config = dict(
    n_layer=10,
    d_model=224,
    d_mlp=896,
    optimizer='soap_variant',
    beta1=0.95,
    steps=4066,
)
Each number is 128 + 32 x the weight over its row's rms, rounded and kept within 0 to 255. Layers, rows and columns count from 0. Numbers have three digits each. The size before them is the row's rms in percent of the matrix's.

# layer 5 MLP down (transposed), 896x224, rms 0.244, rows 130-251, columns 56-111
077:146157080121179180133086114124128057139143101132144134088179095168158122145150124114176124200130157129191147112136173154059160114082104141111165126105122115113127187109
116:109096073145112157084138082065094053125100087147121147126110106153138121143124156118138091159147190143114149115156114122067086194108126155164145094139109097196111180135
101:121136173119126171173159166104117163082115123124106151121135147182180147092133125080131128134138121165059099093109080111172111124150124078057101097125180107184137125161
104:173123133135085134158118073160122161107175084177091108138171129128121111173111106131140178108126194174141219152145128115137077104178163160137112148085148089156141166084
097:120150202104082140077114153065143091078131096176072188124182111151101152109123151139158116118178130100156142095116128103092136199140106086063130106142131066133164127110
093:140128135157148192131131062218131155144151088077165111144179120140062170200089165136121137174120195085115109147154142107157186137141130075132176086145094128090171114101
106:144115148159096070130173211134109132151144148124177117100138141059122135145101045133112115142116113153184112124143191157192177163117149176130073122125119065109163111079
103:157140114175107112118125122139112127122159129076154089118130085104143110159088117094116094147136125127111115173131136111098126110083143168100135124207072101112231117148
099:126139142104131104086132052093166116143167085142139084118078144151101091108061126162139110149132143141124145104106083185161142136105116079168133094135061196088122074160
095:105138148112174112131090141161172132108141088116122103100164144117162080150144113115109162117114140143164104174098190123115143100136122123148118150113105091199156180176
087:143152174166089130155174068136137147160094171140138134164124082087085191192127161141146120171136122116169130095141086103091137132112078129137084176113196148114106117056
096:129127137142110142108082141101161111107102097110124083137026160107132123138137111116164172154137123075145148105092115120122127119126068075130135136106205160122127088110
095:190082062174075118114092113153086125144165186089097126114113073127125100132086126084130154124117148143144148168137081087137129122118131160097158148104189107052115149064
091:076147124081147147094062111122127069110099124096091149139105115137116157138176120110115136106155101102114110126118106120090133119173083106104149157168173123173105200126
100:090147096123121119120123115136152181134129189126116127145117141161105101109107110084176094160067122114141080098149115138138137104135134057076097129107165156125164115126
102:137132157078085147149174147124153166163139095168096068149063138131080101067142174129144103082149158093158136097099163098093190118180080116128114109159137077101148096137
096:190162114174134152092112057192105101150037107091141169131115089081173129115103183085147145129150145151090150150113128115149087087118088158156108169174075150140130137119
098:108145125112138134190082115137144180130138138143094050126138175055160138122132133159062128114115111117187083136125152083129101168097155159174187109102125127143106121144
105:164138119126123142114158158140141101082172105129110130096082172061129153130140123156083133140103151084095088123145117132088078104131129088099068095122122072156177060101
107:219152127133126089182072136197181114115114121099112101155126125139043171121164142090105166150086147112125120125080130132123113150121149087154075125162163163086072115184
105:147111144164159126166180130128121138084108143101128176166112125120183113087167163131091081096135106112082088083061054154102138090111136114085095129120177132107130110116
104:107118035045140151090074121089085132133140166139124145131165107163171114130150103133116126155144121137108088124133156104132065148111111173136180117098107148133127114101
093:130121158137137142088104116058134144127117152082181091132139134036105135138135127142121081129056136163108128101127139161144109153163132224104126164129144088088076093131
090:128128089100108112118192133122141089075098134135114157148116064159150151045164140138145092102112085105065155171190128104139141116123129116127143133119109096130128190133
091:135153144134168120043107120066136105114089137130156106161139112090128138129187129130098140112141130110145209106145122121160111100102110110125086159116143171102152167173
098:143146106124054113182147128131171083123152091165104124090176130161163086085124108076141106133156087145150115093114108140073167123128156088115177096095129090138128147145
093:124119066127093131146154135128137134130188147167084192101119087163126166143099131104061112086109063132112164166118105080145144155154148121181142145126136123120089166144
108:067147175106121143171147129170131137109211150161188100141118103169093088129161189118141163137149111161098179155118187121120158109094155119073113127147131137123103086170
105:134100119147125177124114137133118125142133153139093113125154136136129115135110155086159193094103124095143137103141116097162198113109171107092094112180134183120140103118
099:088134164107128112089121087097181164136117086135134138075137086148153149122077175145143117118152117119131111149159107119102091092162163137078127166141137191133089066063
091:151093081128127103092133107151111173135134122126168159111119137120074142146156086103109168091121127193171087170088085109152080099071159029113097114120183156098057139161
099:070135091092083189110136124083149107142172173208100050110167125145091138127188157114109134150176122199162111195150160136109074167104089107167124097089139105129128175175
101:176158134097087151121156137086177083102091195187118108120092067179185164171107122148154114086110174132111102102175143130172154122120165110154037137164129162103119117111
104:163104075148138121081109067180160124116213128088177137106165172137119093155117093160125140164140140142150072087152145040090113092163158083109133139142105093175161121140
099:124183178117110178106154112080059111160126153147141173214126139114135129104093134155091139147095113205123114107103118129106119138121107101149140119123103132149171106078
091:147119176119131123188071069111114152130120151101143140135147078117147106102201172132128082134162119097115109143094148107117086184143138100107084136144115131087122172183
093:172135082141084139103141106127138118082123101137167115117115107096141128156112156174114093087183119091154136084150098112105072153083106155097203112127118126104120124139
106:155111151127089118183089091104147121145103139092123142136152101131121122104149140166161126137073124186111094126123144181079098143146134138118082146136111165121162119127
103:169122133161156120120100159145096131106205118156094125075084089114097137125130083118112146193176161065140129132129156159195111151179113134106176142154092129145117125110
099:032145096188103163125128104153128160117243137135162099130129127082138110103157139128199099108125188171129080082112151135089162144154143201122137091139119183095126163188
109:060109114168153132117127202117093107146120162212105128113109146141160136137136148046177146129181097170162122127098094149093155146088126129149110176140126064158144108102
097:149175168139124104133138105111174130131164172103135146097145150115142038180128148092085108134141186151135097098158100170158137194180092135101074125153144060081088116169
096:094182131055089200125157145090154125139112134165086159122129091176078117076148141125090150089150144141140156109124060164204099102095130180116160103084088110110098074155
111:101136118143130091101149114149099119112172120081169104107089114114132113122152151116126090152108097107147114120147158133087117113093121091080171112161194073093164125116
095:123145134105115085090108125158102089158195109081114146167093167134129128147148096153106137081135073162074124062087230119168104082095118085158073171108127136141155184202
112:114105116093105170050199116136149112167167105136109114099074162124142196049160135131115178121080135140164093057163161102095099147119162116165208124087133146178108088148
107:095164144108164124178207084132161164126166124132126099147082191153130159189097121130111180139119120096113128097138091124178121112082153100124113119110202145096086089127
096:113109173165126108156164142153143137160112107149121183066133147149109154142173156139150166094115116118118072093114123130141131103102149095103118119131102123083167149145
097:185081157093138145161191115188131150137186160115089071135173134120151131095155170149171146087148119148177039102173133152097160128184143116087142135074169162160120127150
123:182118103096170158135128195171163129152128113125133088105121062115146077107130169112121165145085117094109093146134178055159145083179117175155110095109068129145070127114
105:116093077090117124207093088123108119101120149147125141182192162162102101200142186126092068101141107114174168190111143108101134095122097167109160118158110161126158149159
100:134143189146124150070194166107182114138149103084118119104140164133143135081153088113076109113152068083137154129125093142148123140142135118155147185113123159096075164126
093:124100053070125075082119120132096189131097100114163103132156098079127195145126175130119162156148133162162129164094114122113161090155145167111112149137131101155089142151
092:128139113121118088119180145158086162157081163124147171185111124167116162209082097147085192090154125124121167181129080102130056137103109048131064196123100119116160124133
093:135171128107119136145180134110181117209135152167087100111062145105134145112112152108090148069170138145112092140124087123090083116192148138144126054109146105161103106175
100:133205143107074079077155090096075194116084167182111107174095076102166187132134113112172147139108221195097093103129139126168110130144108089084081139149142055101150144161
098:124103150104068127163048153172175105094154098086080131130136157217123105101142149146111152118155139126127155126186152113125124102151129133077099087075121129082113136125
086:151135142093078151141124123164125150065093121098156128149108147100161121144159113053128156122101109123135099114095042063086110145139128110184132110063140095134110171103
106:102109162092106097174143114116154141166185157147096198103130140130093104165096143173096129145126098068146089133107133108055175124095143118130160146096100133126166149155
107:140152110104164091165107109112191067125144100139124149190152048110121140135120134130146101139185180134120187140119156108113129077107148166151138086102180154129114110133
099:101087144091152123130153097124146128182127089133186116093145143145126133154174085180140138102095169168112084087124068188144081095136207133077125162111091044157146090173
094:096157133143155140107098174162154115130129112073177129191127137106130065135150086132154195129135092142087140126128114149134131080077137135095081118158148120068137083122
090:154145154143080094136125141129069146170123128090138154164176126180071114084130149078139180086088178162108148160176111164069074122114160119121044157075163130143075089117
098:091101132099141094067084110126176160116105146185097127165174130142167099167167101107143114128107105131120119116110140154052147122128075132150142103136161149066144125117
096:117091111133177139105178105109127184133119106106110143069133064161157153175120170111120103119098135175098075128072086130166196105157126162124111132086093159155169141107
104:097097144216171171080135108133136084124179105081109178099127138134153066094135169039136057171052130138139174141130145127098112117158154110164106138198118137196048200104
102:117213116216160150117130132093138179117133127140059183150104150177087120146134143123175094117147133119095132064057081111112147094161102093163114129167103157105147109190
092:114086114134139098122124138132149091150099086172167105156174125139162133197100153093111140140103101084130043181121131139130150166102105123170173166065130100161118139138
109:169154133148080188219151112148059113132092131126098137081088105130128125138150139125123084111108101155074141118094104130156101179137112132078101183152153103172147068156
118:130105123120138128199092126130136139146104118156174083122133111164090168092111101122059180085158119084144152160126099066118116158147158089152124100143183102054102089226
095:131105136129165142169160092151178149103082113167100182156116101161161145115111159150094137084126110122074186139119132142141185154097118113100159120086112110152129116090
093:146134132150199109132122067127153088137091132181125169116109148117120127122074108151145120179043103190097164059156135129131080126082135100087162148087075119141128150157
091:135133151097134111162160118141123060200086092130197117122134148154122123156134133156103120136100131085194116093204121109058149092170123163107051088065153149149137082136
090:148077122180105154059173147110163148128117131151126143154110060158125139113139143101118177103135179170094146151159108156105164140126075124168014142096095130116058173161
090:103106127117133130086166138122099133050176179086089097107118110186110175164139124159169146130123098186151101125127134148186117159175129092189180151134119117151128127225
108:134139124127118057115070068121218157218124111134142121160153147114168169119169186185159153120120179040123148146141137099141129126173089173138133094109110109096068087114
092:128139153179129161166138148092180166128133142140228128152135113068078106157128126148126164154129091112114112115093153071163146128089096134084097112123124173122082119057
095:147169156144111154145071114176135082124151115148118065106133131133189110132117197099123144142147145047152160083157136056119119165135080095173152150162146147072132149126
105:151132130118143094130163118148156153083190134115059148147084165195079109125124068192181173190113126143182112077141118160128104167100095111150129095148148132106162155108
094:129081161124141163108169153125103105130108120090143116135085122156133074050136100131102076127052153093140111098102075094108102131110125085081152167114121107163144180164
109:161203110123120160161116134164107173187102150120162105105075085158116164162175106138166140170108133156132126110115116154189105189111120148123115191173108163126121122093
097:144147108159192173129104220091149085061129146155107151089159144155113160155154104100188136173075082149115093088075072132120222107134111142170117160159022100156130104139
100:179125092154100134122120152106134155103093079090142162143141130157114082129115141141181150051106118089078176150121056134137170122113098086077124147157202172048129103108
093:099108127037110173133151137071066148123107115077131072093153121116137084123140066147136129153137157117110131155103108147150130115097061147097201159157113139139107123130
099:150137151125126188129084086157150144102111154077120074152185189144166159148101148093121099185143139147107061144102107115147170135198134145147170150155106157124151153164
098:122147194092154130108187123110104127141139117042133168107121123122140162180092167093152108108186119175111086146145090116102092101110101102142117115120124094153124072070
097:124058107123168141134105141103154133139199144139084094162111142098143070208150140141185108157153090161082120141133113166118113199087110142130094096117103072079118115117
109:167138133089136170080098139111100091162139108114199132103086158144122137114123146195125111082109186125102196167115121066187124099144110132187098151063137137151107108175
098:105171089094147137112077123125125131120145088111059111118139111131191104164137085087087163108235117130165169146115124153093125169092088154070225140147156092116064105076
093:103127097185090161122190200167132121091160153150162145137099061174064118117154167126139163134143088153173118165187121111180077139085128077182174149094138138095160119147
090:139129154095137132109183134092091133113119136086051051079136077127064152148121114095144158128129110132118102130141114163142108118196149118136107159117200088110123149104
099:134097148122166144135139117072177118160115109098163153088135129097120161094128148100120074127115209145174152153188110158087125144131109144121200115109103144151175083164
089:131109085101150157146085142159159081099094105116162137089124113076124069038076179139128145101082101153106131131115103133099161110142100102164186118130098080156117079095
108:146158126177122147101057072144100150133065105097164184111162085133121114124141127113091169170045077195100145127117198109178142126139061094101096152114100158151100160186
099:071056142167100124139129153104132176091148116104140124086101163174100128071153141101142162125070120103152137096149160167105139088114147038106149124131082138139089137118
115:091167194183202121198112098106089155213177133163146086079172169128172085093156159133105124093072093153122142155076147144129108118100072111137143135142146137166150112204
089:124135171105161158150186135124105094092107103165075131127194128077193170156131106136157108181130170164095153182114134114097143074150166159114150130109088147178105146186
104:127122123139134142138150142134161044113132103173164157162145091077146084105096134120121166097162154155164131198071063070107165138034102142104194098115111102097178163155
091:197115100185142132155123090120161131165170065118131182096083138155130172136146094169175174062165136123138100127103138104116098162142177176166159133104086154146193160125
092:115096156132119165184095149190146179120090137073170128121110149177096086093102106166146084141169141176162138082095094170125109103149136132157122128148204146170151106118
104:098186186139128122132104168121091152137141134111131140111157122094123132143107179102108156163095163128147109142092151111165155144131078157124097127156101170088148165125
096:082060151117176155091102153170154082069162138121123139109136133088090133153101168106114144110173100091162204114068161138173111101153167178085196153120123124109087099078
090:122109157111077123117156109131081098161158129152159131165130090151115186075138193117097100177207135088128166084126129162138167152097145103166117188155103124145092105101
103:131081144158137120169099154155121109183163103145101073105116134113147083161156088142093105124104122163153133095138174171104117161082078134146198104092174142204120119173
090:082164083145126154150142102101169128111114095100216084104100085106115153165116176079161118132180131166043120135148113135192108099093158115150184130130097107128138132131
094:072226121088190111089107110132133118108116167132086118130120119128129134145178134141128064129168104115149148099100080151161155066084130143108120164082139115093111058144
091:096090058127108192153112133106165100086098173104155099100144116159172144110112162177083080135115133142146069142139101045147115191123096189100140190133155141151132150164
105:136111140112120126101147164149152172142107102139092125117126117171060135174141117120102137122167158086145162159123130099145113122196098104172169162096127121177124091131
092:078130151137167111090091104153060076103125100143109090093185216155138087132135125054112083125125150144156118132157104104128125127136105197125126116086129209135169055147
099:139157072139138160081118111130110105145160114097146128146131098187091134135094179124131170081119093132115099120148124123092105139093120131105163114084113083125144129165
100:202154116142125131055089091153190140151148061165110120101097148101134168136155140085144149114133149223170125092106098158105165154143098150086138109157120138122118129120
088:107061136062121188162165120128177138036133149119118066146117159148108088152048110136106145147079117146101133115120140160108104135110154144076144103108052104125100116142
087:145113114173101137143119110116041118132150110195157158200130139140120116117092142112113066159112179090154144110147067137131101092118111120073130120097101135100112117135
108:115097159088149188136162140120147121116159091093093138138118127086153086130128117117084169154150115062172142184148146119122126151105144149154153129236136114140104137104
099:184119111127170208092164047145136139102150102128087037155154139103168184141182105157092110107106164083105129125156129128098132089109143108119120099072149125126157160103
100:085101086123136078119132140066116106166143195116115138050145085144157114164105161168146120117126186096086187128197110129104094167119116131100096140149057129139145150112
101:135095130071156136134144140114130115122138105135110148106112090141137135155150120126091159162098146109132184122136087140183112060142145148148176108135143168131157123094
090:101062118139101159144147162128163088143123090097171119165133142121172172136123176116182111158130150093136112104047131085068123139139154150133128168124139175138111106174
104:085129156133118126122087164146130128167182070164115104177158117122092111142084195125133104196112135187086131137115107103080124126171110204157091149133165128142134123145
103:127135135155150150110108039144131109163188192095171142118147153114109128143079123127141155135131144159109068111115147182140114155141139097138123127103115059157126102146
110:132170118121127131159072135108108095028171134063136107130137103127083181114078140107136073122151153170103142110138074130094162156155104139132099116114114160092148072138
099:130167115134147112110159085112117110067139133098161144205140148090154072171102127146061157118162089115134124217122154059106146089138072103157180056136096125166149113138
# layer 5 MLP up, 896x224, rms 0.238, rows 131-252, columns 56-111
107:104129156157160137066164081081119168151121138168088171073168088123117149151097178118087116099125114084172086182138121082109130169146079142149130104145119134127141131170
101:113094161119180117126155158106121104093184143157069102104100146118159151122126148139155125155164173155088128166164189138176211187163146113125091158194167170136115106100
099:065092188113153172132118155157146146107136114121167086158190122129088148119167126090135161151161125104161147125151095110156113123118083098117155089111153171152130150148
090:112120181090110049194146127081094162147110175144105083159145119111097127117143133161095121099178158115148130115088115102103102107159111184120131131123152057116185108170
096:156108125116144198165110100135145120191102150122140156121144168121088166149126090080151047153119149096148111086159115128168091181149112141107166126116156063159123165096
103:121117130136148141150103146100176121095147045181133133143106210120147177161130092145142061171132083121077130157159056143145168115163126083080150176158106094174141078165
106:201128166104121081145145150103094173173081169101119095127084147109133095101137184107121149158153102156078100119127103109131181122141119119102158104153068145080147108127
100:105078108107140109131169070141094118122095089122103104138114115094202189143145106112122108134137147149123101171112165086092134105175188151152075060127123171154183181195
098:128083137087091114070166108133075115116120143171107100069094101095135162153157128172113130111182152121097122188137082140117130119144154170084156101063120148095167072099
093:120107134131074052121145145084130122143145101158103150135112087095139093164144115115119082143118106152115084136156229129185145132102194111100146112118137153110140155175
092:157060128092152097074137142097177173172097084174127142109108164103097144108099105109150102129118126127121150094158123042124180080179143242215108180121130135134162195117
103:098120156148066192055133177165152146103142097072104132078107117174141128174121176124141147109155096161078130126077100088146100162092143179115112174209176190162124177047
096:099203226110166106179129134111120140108116141100150154155127108159125164114157110131118106093136102173149110132129117132119179170160151099080132106165111154144092087084
107:103203122115154059131186073161172142098149169130144132233148223127133110116151193088167077151149172129172113119190205060120122103164155086110116090161103100165162137163
095:184102154217118138126166056110142113180117071168162099117109102091109121162158069082108123148114094175089115127099070131117132085149118122175090123123093064092143062153
096:122109119138203168107153117133082135126143099098074129118128213051132134145193173177191112054097091125144119119128118126120185170101150151131112128133099128136090080098
097:102109139119124137107164133155123155199164157124176094133179157138124138106118124141119137183173138135070095075091130162131073084141129081080165119144172167124096158153
094:139145136178125096164108160140073124221161097106094102167105104166221090139131116177144153096095189175156121088216116125195160139112200143127193115106128080184103107131
096:143117182176133037117188107096103121099121161134117123139101162187138143110145135078077124137139199130114104141157148112162182132105088064146116095121118149119092106107
098:103055131108073105110081187123155111138150081119168065059095148084086108138110101173091192147145142140140149179158138129130147159112104164102178138104107159142115108146
098:104142136153091133021128095134143114180133142085122084140095078116143094200119153109102112108073112142163154165161158140118137177065136212125146106126070136125140174141
094:121066196069144108100151123171157104122144081083141133161168125058083137099113144136173234156142157161122137168111100169067114126139141138081103081108119114163153131169
101:113161109178160100097175107157136082118104094118129132174092083150161149111191117052123118141123147152096154174143109151146141126092175049104132097102099080163093135158
099:168121134072118098165077168113163134148183146096106167093159091164106175129077185191125096074145114127130117128213160080093161169159161163119082115134074084164064186079
107:138103114171087117183118154115141136116106102143117114125153139071141138120064077098084131155136150108051185130141114192035146158102111162108152103148188125154091171145
097:117131124199143094057163145120122143111099123075154178112122036120137122134106107149163138127106097130129085128139074141113110102150120161153174130159126136168103132106
105:109145089110171127117154141163112161125075187198089062137171195101100090149144128128133132184099133151102072116092133146146141147112148158116149163160126160111122155115
103:151087115085148080054091139070138098137096109105179132083048128121116130126189117152111127119150057144170139231133172156136145101118121110074140117231143102165148119115
096:089092087122171160097170117100136201133130150206071160109085131125109204141162157146135116107074121168125065123131117118138153093133173124105110125112116108134139193138
093:119089143112096096157148099181125142122158119099026094130141111161157130098104202124157195118154136156104185142144108126126105176135064156148176118139164119170134158088
097:064094087175101140146109107166100117088178102140118071143154190095112132159122166104123113148121120156169083115069155125054124104112133101117166140149150172109079144111
097:101109125105127172117116118185143096148077187110115167110129155157127185124136145157110139121163126142132124151141153048112122127107131163090130128097111131154134101169
101:124144112170114158092097101123207184120107098173097200093110097048169185144085117131132138141124184100154163172100153145129155102092159115145133133138108127167145100168
095:104101142093096111161093106051132138131098074154121133114103155093123155173165127106146095131128179110118112087177145080138098126069141187162115151141052103106103159118
095:095040108162163150177106110155130096132119092078199127184141132127135124152133137102098113130146119104130160128165117145165122088128079114085116144129145140183110153192
095:163129121130162164150111133148143130183136112126152163148097136149119109118118200136136153133140124090169167134107179086142150139049113118119143102158173128141114161084
099:092148083133119147099150183103084130143123150203130122128179142124136135103143175168140143122071095099139138076140118131131134135094094189164107145116129127111156064110
106:125063135158096071165189088095139134104124204132134175075138118132176138092112109183133130127135123150080138139075143187110154111055222112131092090164131178136067161120
105:137114094086159093121131086140054147175145162142111143123135142149126153130161148080136116111063107156174079079080071167201155158130175124101117125111133107128086099202
115:167133179105129109092119117128139114087128163159158086118192159140081125092158146140057127107163100125181117079128181172142104114119095100116165115102163163158129089160
094:127141138134122126096139173133122126104153183127145087154104164137074136099140138103112118109152129145174163169097120138106125061158145140145109110164095143063170131080
103:155132078141149101163134113120124156134106123076117148115091117117159142107150080115179076115058120158131101101129079125089172096155130139126154146103098091117157091133
103:131147129159102166177129124102150104147076154190158116106087140159177144066082162119134129130146098136182051097153122196173191223127144153124118143137152113127153161133
086:176138047162117146074148054107108153100117169114149129123125079115118094081099129141134094085096126087137106195150127133144109174145126144162157091153083111165127065175
098:124113140095160158082145116151153133147182142175157122104144092154153111076093091131104168064087114122088098129125110177102147117088140115124089149109169169092127124164
105:145129117166176151121151149079154115127116086103157173095143148110105102124143081133087052130122055123099131195120107092120080148167173119170218145113117106153185067074
107:154089147119103159148168079146173126135089125156088136182068191164148077214132094098178133116164107147146083139143099167105107140147065085080140111130119138130088179116
092:122193167131197207150147173046159174132164110107175125145136129063170136159134123177148112102163104094140036102175103136194126121090069102118121139126141159111100065168
110:087073129151146164100146132126185147122137132155089101126120144099115094078153165141111169132118147107143070110138183149177080166181110155146114146113113132129131139098
104:144119117151154142094168140169101172145164165220177111119097092127113178146107106123162097104097128136067089100139110110109135113156168140164158174116162125203147160159
102:131179092170104145075110146136104089103159089069120122159173163066106190150084155141108155137159073182083089173153119139072105155050073131119161103136119159135148128070
095:191149135101148091127081117147090138127145133165123160117151106171183069148145090098121104155145159136094098132146117179111154157095118145115116097127125139102163112135
096:099128124133165157053176129165132158137103157116083157155126178096150163139057129063146127164180163126186098073145177089145149123142138137075122175124132081169123144155
084:130098092112127111112117082140077112100104093138170122163175096100051112103107127134131130177126110082136110124119098128161136166114092173163134172178066176115075138071
107:131129115149142109168144135136138098185141158110116124128150106150094061084103091155140177091132115127121157161171159124141170171126107090162134182106155130155175129143
095:139104150152136106118216081076111119098139218072131132092080147134065154172146092146103129146061109179159124104159123162127079135113122105131070174177121136138146172162
104:149102157132179096090171148116114183108151171107143150086153117193168142133181106110078167106153101154099134068046102108085133098141144161147080103127065177151143129122
101:178161136145104145125146127074122115100140157128164079080110139150132095109152118148121167138172133150069084090179100128167183109098088093134147107086068162107089125100
100:121113174180133069138126140132062152142118129107120148136092116059144113081116124153076153051188118188158099162108067142157162107088122119150122126160156184137092153107
097:134127118125162128154109144143106069093077161195077128128137159114192072134166120078141130137124110098084126089075136132104066103076171107167157112131178099113095137126
092:160146117124082169160142145098144155144082136127122150109134068137168163128135142126143086171148105151110133110180163119105118110115179166175148141106098093174098166188
094:136140142131164128133143127089125173102114187187153160138103098140155053128089158154111141125170169121135080146117074077172104118152128142162118096137111130115136152111
092:076115117114126151078112194197121090130164124091112149136078135048156122116112135179169141131116084082089080119116062081128153151146180104145109074088067113148119149195
104:102186172088107087098070075154133137121100144094096134175125135144169161061121070172143124137125075108167053119145158125124096089196148121099150125136152129130118137198
105:128123198129177099133144054102122092107115154143108174107131097102089129134130099144111075107117106117140088131139198120099081072150148171139125115127153093070094142120
104:130182134162168094072146084093112125113126123125104098169073060153116163195092145132137186156145170152116113116148142138122128091157140078139056123091124198129057160133
103:149093166091073083076170112160083149110120072086122139198142063125128077102087103182133172101078099120165108138076080121121139131163088132136118110134152126101155123147
097:097161128108123178095098119190122136135161163118138116097126124119088139119076147128122193140165160205123096159101109190075129162136054132135179126077179152167139111158
107:115160089086143113104126127115085117111045157174106120121110141081135103092134094076092127127171113055143107180110093123127106091097101087145142134123129172172153125175
099:133087147151136142191213130135071142120166094133156096137111132150100186098121147204074109155145127114139118126177206175050152098107144123126133105124102186169190109062
094:130149185124149169146118132152114063165145080089079157150165059145144097087113182097163117089176089105169130116119100125108114140176132097174106148183115093133150124128
094:095154097160101101063148174106153085143160123145141131121125160156111161078162131059173122171112129131111166173110107182179169097109150143141103105170170075117156138055
098:138147133100121163147134142127118125157134157134039080137195175111156131159128082131082071128150119128161147054118104084120135171131172129117034064190126116087095127121
084:127134133171074152169127108188203143124136152189104088112119101131108169101167103085152119137137158171092155144144143119126137108139119124125097120106121120124179171116
102:107120057177138085149156187124176167166051172146109080130124154133140193145160135098099137120147113160096141130133093109094105068099156143133134188162153108090043178167
099:160167173112137108095150169110080141097135150146117130183157124063130125134129089123123097133150157125126062140135178134156111150132182128090080098141124103136074132146
109:189107124119087099124121098152088100140109131172127165139100126092065109126088137160105147102116121072161103111160136156136109122141188088133149176153073086156145111099
095:102119153107114110145111119151061143179180151136189104077166119148117168138144160151115153071174111146120153119168080061154163062108146161116206116152172145161109148084
093:102138093135061079163062096112073090117165134118182093126187167099092113134103081098122157153175120149149167200126148129151113092110092085087106190149079136124059125099
100:210156094141097154157154161104115046132134160174126117130179120091077181133162108117072072105155080096070104139130115147112103151082129172132126166114122063097132085151
102:099122190110201115184230154079127149118148098110143147130109165123137139129164095128156124112072150105145137117081121127154119080172111192128096141157070149108076147147
093:111128159158074150119141092146082129073154186078134163152101145135091160155177101166131104113124095154188061145113116155156099100054127097157154137161097092141108165126
096:159085116150153134099185141137144157114110116118086170158144194157134120122162102113139133089098135149129132150118132136127105189134129097135157071145076141137111092132
099:129129118164128114168142151131137157088142057102086124171152162134168144112139111127172208153163215132121158149117068164125081139124141128094114117135160087110071153149
105:105068055085135069133156159128100136149176146169134115160079169131165117173175108159163102083167145104161102109122154113128144149127142142132156129167139183222138161147
093:080150115185050083170166064091108082160115188125147154112124127138183122179118121086117108137176142139125163186095106120069143095150112137148151102117068126105172144114
099:189101171137143119126139143101139137101106133142173116136105208075101140092165084177158156117165122119091090120165098150135132134160144114120174186145069093184140088198
105:101123079115151114107150138083123110110105200087147098119128147088137160169168121130125164151136171154095126165133083116111181122164102136099195052111085114035106129171
107:090120128107164139101131175103127155067107116097105108156120138142111131149166138146158169130147124127161098159191076174109134078071120109087105092129130098137148136073
089:129140187166123157113100144088183111172144198097174157149086111176078145185138103187174152105108118095136134119059087105106112080062084198147138124078131148180098113127
097:168113129102060104192136148176069151150090125127180159156078080167178137129119145057149154154179049117125146064138125117141069158136164152150136119087153150113117133141
093:132085162116064124115213147113126159104117103149156159156141174164101101124158158078171083103147099114176121138131186147136104194123111052113133150124117115156153151151
108:169163119167115124181131124090126104149182052177151163120158189140099127125091152134065144118129120099118088119173141163111073176123151100049132103080141090180123141158
102:162134163115068151136142165163124109187136138049129115123121132149064177140130168154128044091151116110080156136099111182130105165128123126168138103109140119114074140156
110:169118059125146101164121104101119172211119170149175128143143131125144111123147143149075104126121069187125109156134120159097089093107128141125133129149112125094152091082
103:115166111130147096089094133091157166148179133131138118120102130158099116081065153145103122098189085090139163082151127109159110167131106118149097129126154128064079103104
108:154113102089154156129134159136097084118154106140173099156115104141089168158100082188179125145165100145125097111115079074134190115113125086096153165168099170149176091080
103:172198121151125109081213129084089143171131100120134096115081150090120093100114135127122121150117129120150148143109122123136134132107097097122140157090092104094127130157
098:132127166180140130136141142198095136091185138111196102152138078178156184115183177096161119200153108124121138133119155073123118135147126134177137092157118101140170180096
108:157130179145167121133123083115141095172103137144094142144126124091159135133111112135146183106177157124127162130071183151043145155121116151166131149079150150116126127136
094:075132159148140088142107089065091102198136126186130114146081126111103087090119159131089110095110170157115128154110133102103142180102180111133127140168142184058094107116
095:136081136139113160170159147153107210141190094150099107106133161190133130173138092108150140081102138127159063040147132151187093136140145110125139130169111118167171139159
101:127129118112162186151181125151154073092123089102180128145156091069134130101153135177121120140160125119063120151097142081084138088138061073180117120152111141149100117085
096:157164169147150181106152103131104187130106211130138179170098114084142110088093142129155092170145146105115132136139191121110152119149087166127147079188151075128127141116
096:073196198145104087071138095160119209097121141062086146133146147130152099175130109140166111169192186070151077150133192124127129094133080117116125118158133129146108146084
097:124126083177068102110164109167131116150184114142168151163167155104153152119081085173101112107165141135178166136082114140115156129120118098146105148169127087149149144165
109:129123116134117133172129137192142120063158139112162089110132120132154133176102130142114162107132105122125113126104153101092147128146113108174101131153105113169134118092
090:084106159072163198107180143139151174130097144113162119148141117126103150127047144163115095094146137064118076083125132044173129093086126121163121153101092111131138135164
103:097097142085124111132175130107143168194137071138092100147122096105121115172109138072142141146120178129143167167062107046127149116158224153166122121116142140145117145121
098:093118146139151162142150156113087160128175228179135143142100108160151159147118115152125162093151160132136183101112096122132110133165184120118155109163145125143108104085
098:148127180054122153081143146133164114142142165137092084055098110130093135200083153146106164102159189139098103117138144108157156155153126113163065140142129149153145157103
101:094188149121149172061152128083224186184114172134105123090196107177132092167151175138108193080151154154162125127143132161089140144147126166159147144139139138131141097089
097:176154103135107051105090127096124159150097138118156112167102072138129129108093152134091111104120110190050108122150087127103088146144097091163134050136142152170177141118
089:120183141106133108152169137144167146114198120157173027189131100175147113114123162126091129078117087159096117118169190117114161112163139111121147113162113118143099105104
101:116094142173095104125132152133113157095143124126150081126171124106155180117159108134081129138100186159105102164117126138176138166094168198183067145157139218119129168108
104:171140094113117072139144135195139116110142138160115098093086096163083149151138111196171093103083086130112105142162141126094080103118131137121099148126103167137179148140
088:124152106088141146150077056147143175110120065100114139086097120115140135144116128141145152090068117160139159145097178109084183125126137155150148112126177105128140153051
103:097087069106108144107168100135128135179070116123145176155152187083074138144129143134109147106105081188145071113164112108210099122128097111157043156124138136119169115105
115:086160128087122148114103125110111134193196141139111167116163143149043178142116166119131124061113151142115140110102148121095154137149111192131109183149121140135132141081
102:193089118100186148137201149130134107183076088146148106121152099194141128169096154090132109112147116091138122115115161163114143151103128126104126161128132101139115072078
100:166154141100200128092117146163161110137099147062155143096121148113066155104090127067159177116129072108153119115154140116149079133126174144131183078125097153128190108180
106:106148107171123108083141174206123135127102048096094112130158148090103194069099118141187148133107165097161080122187156154133166135129152081136163078103121149127151093122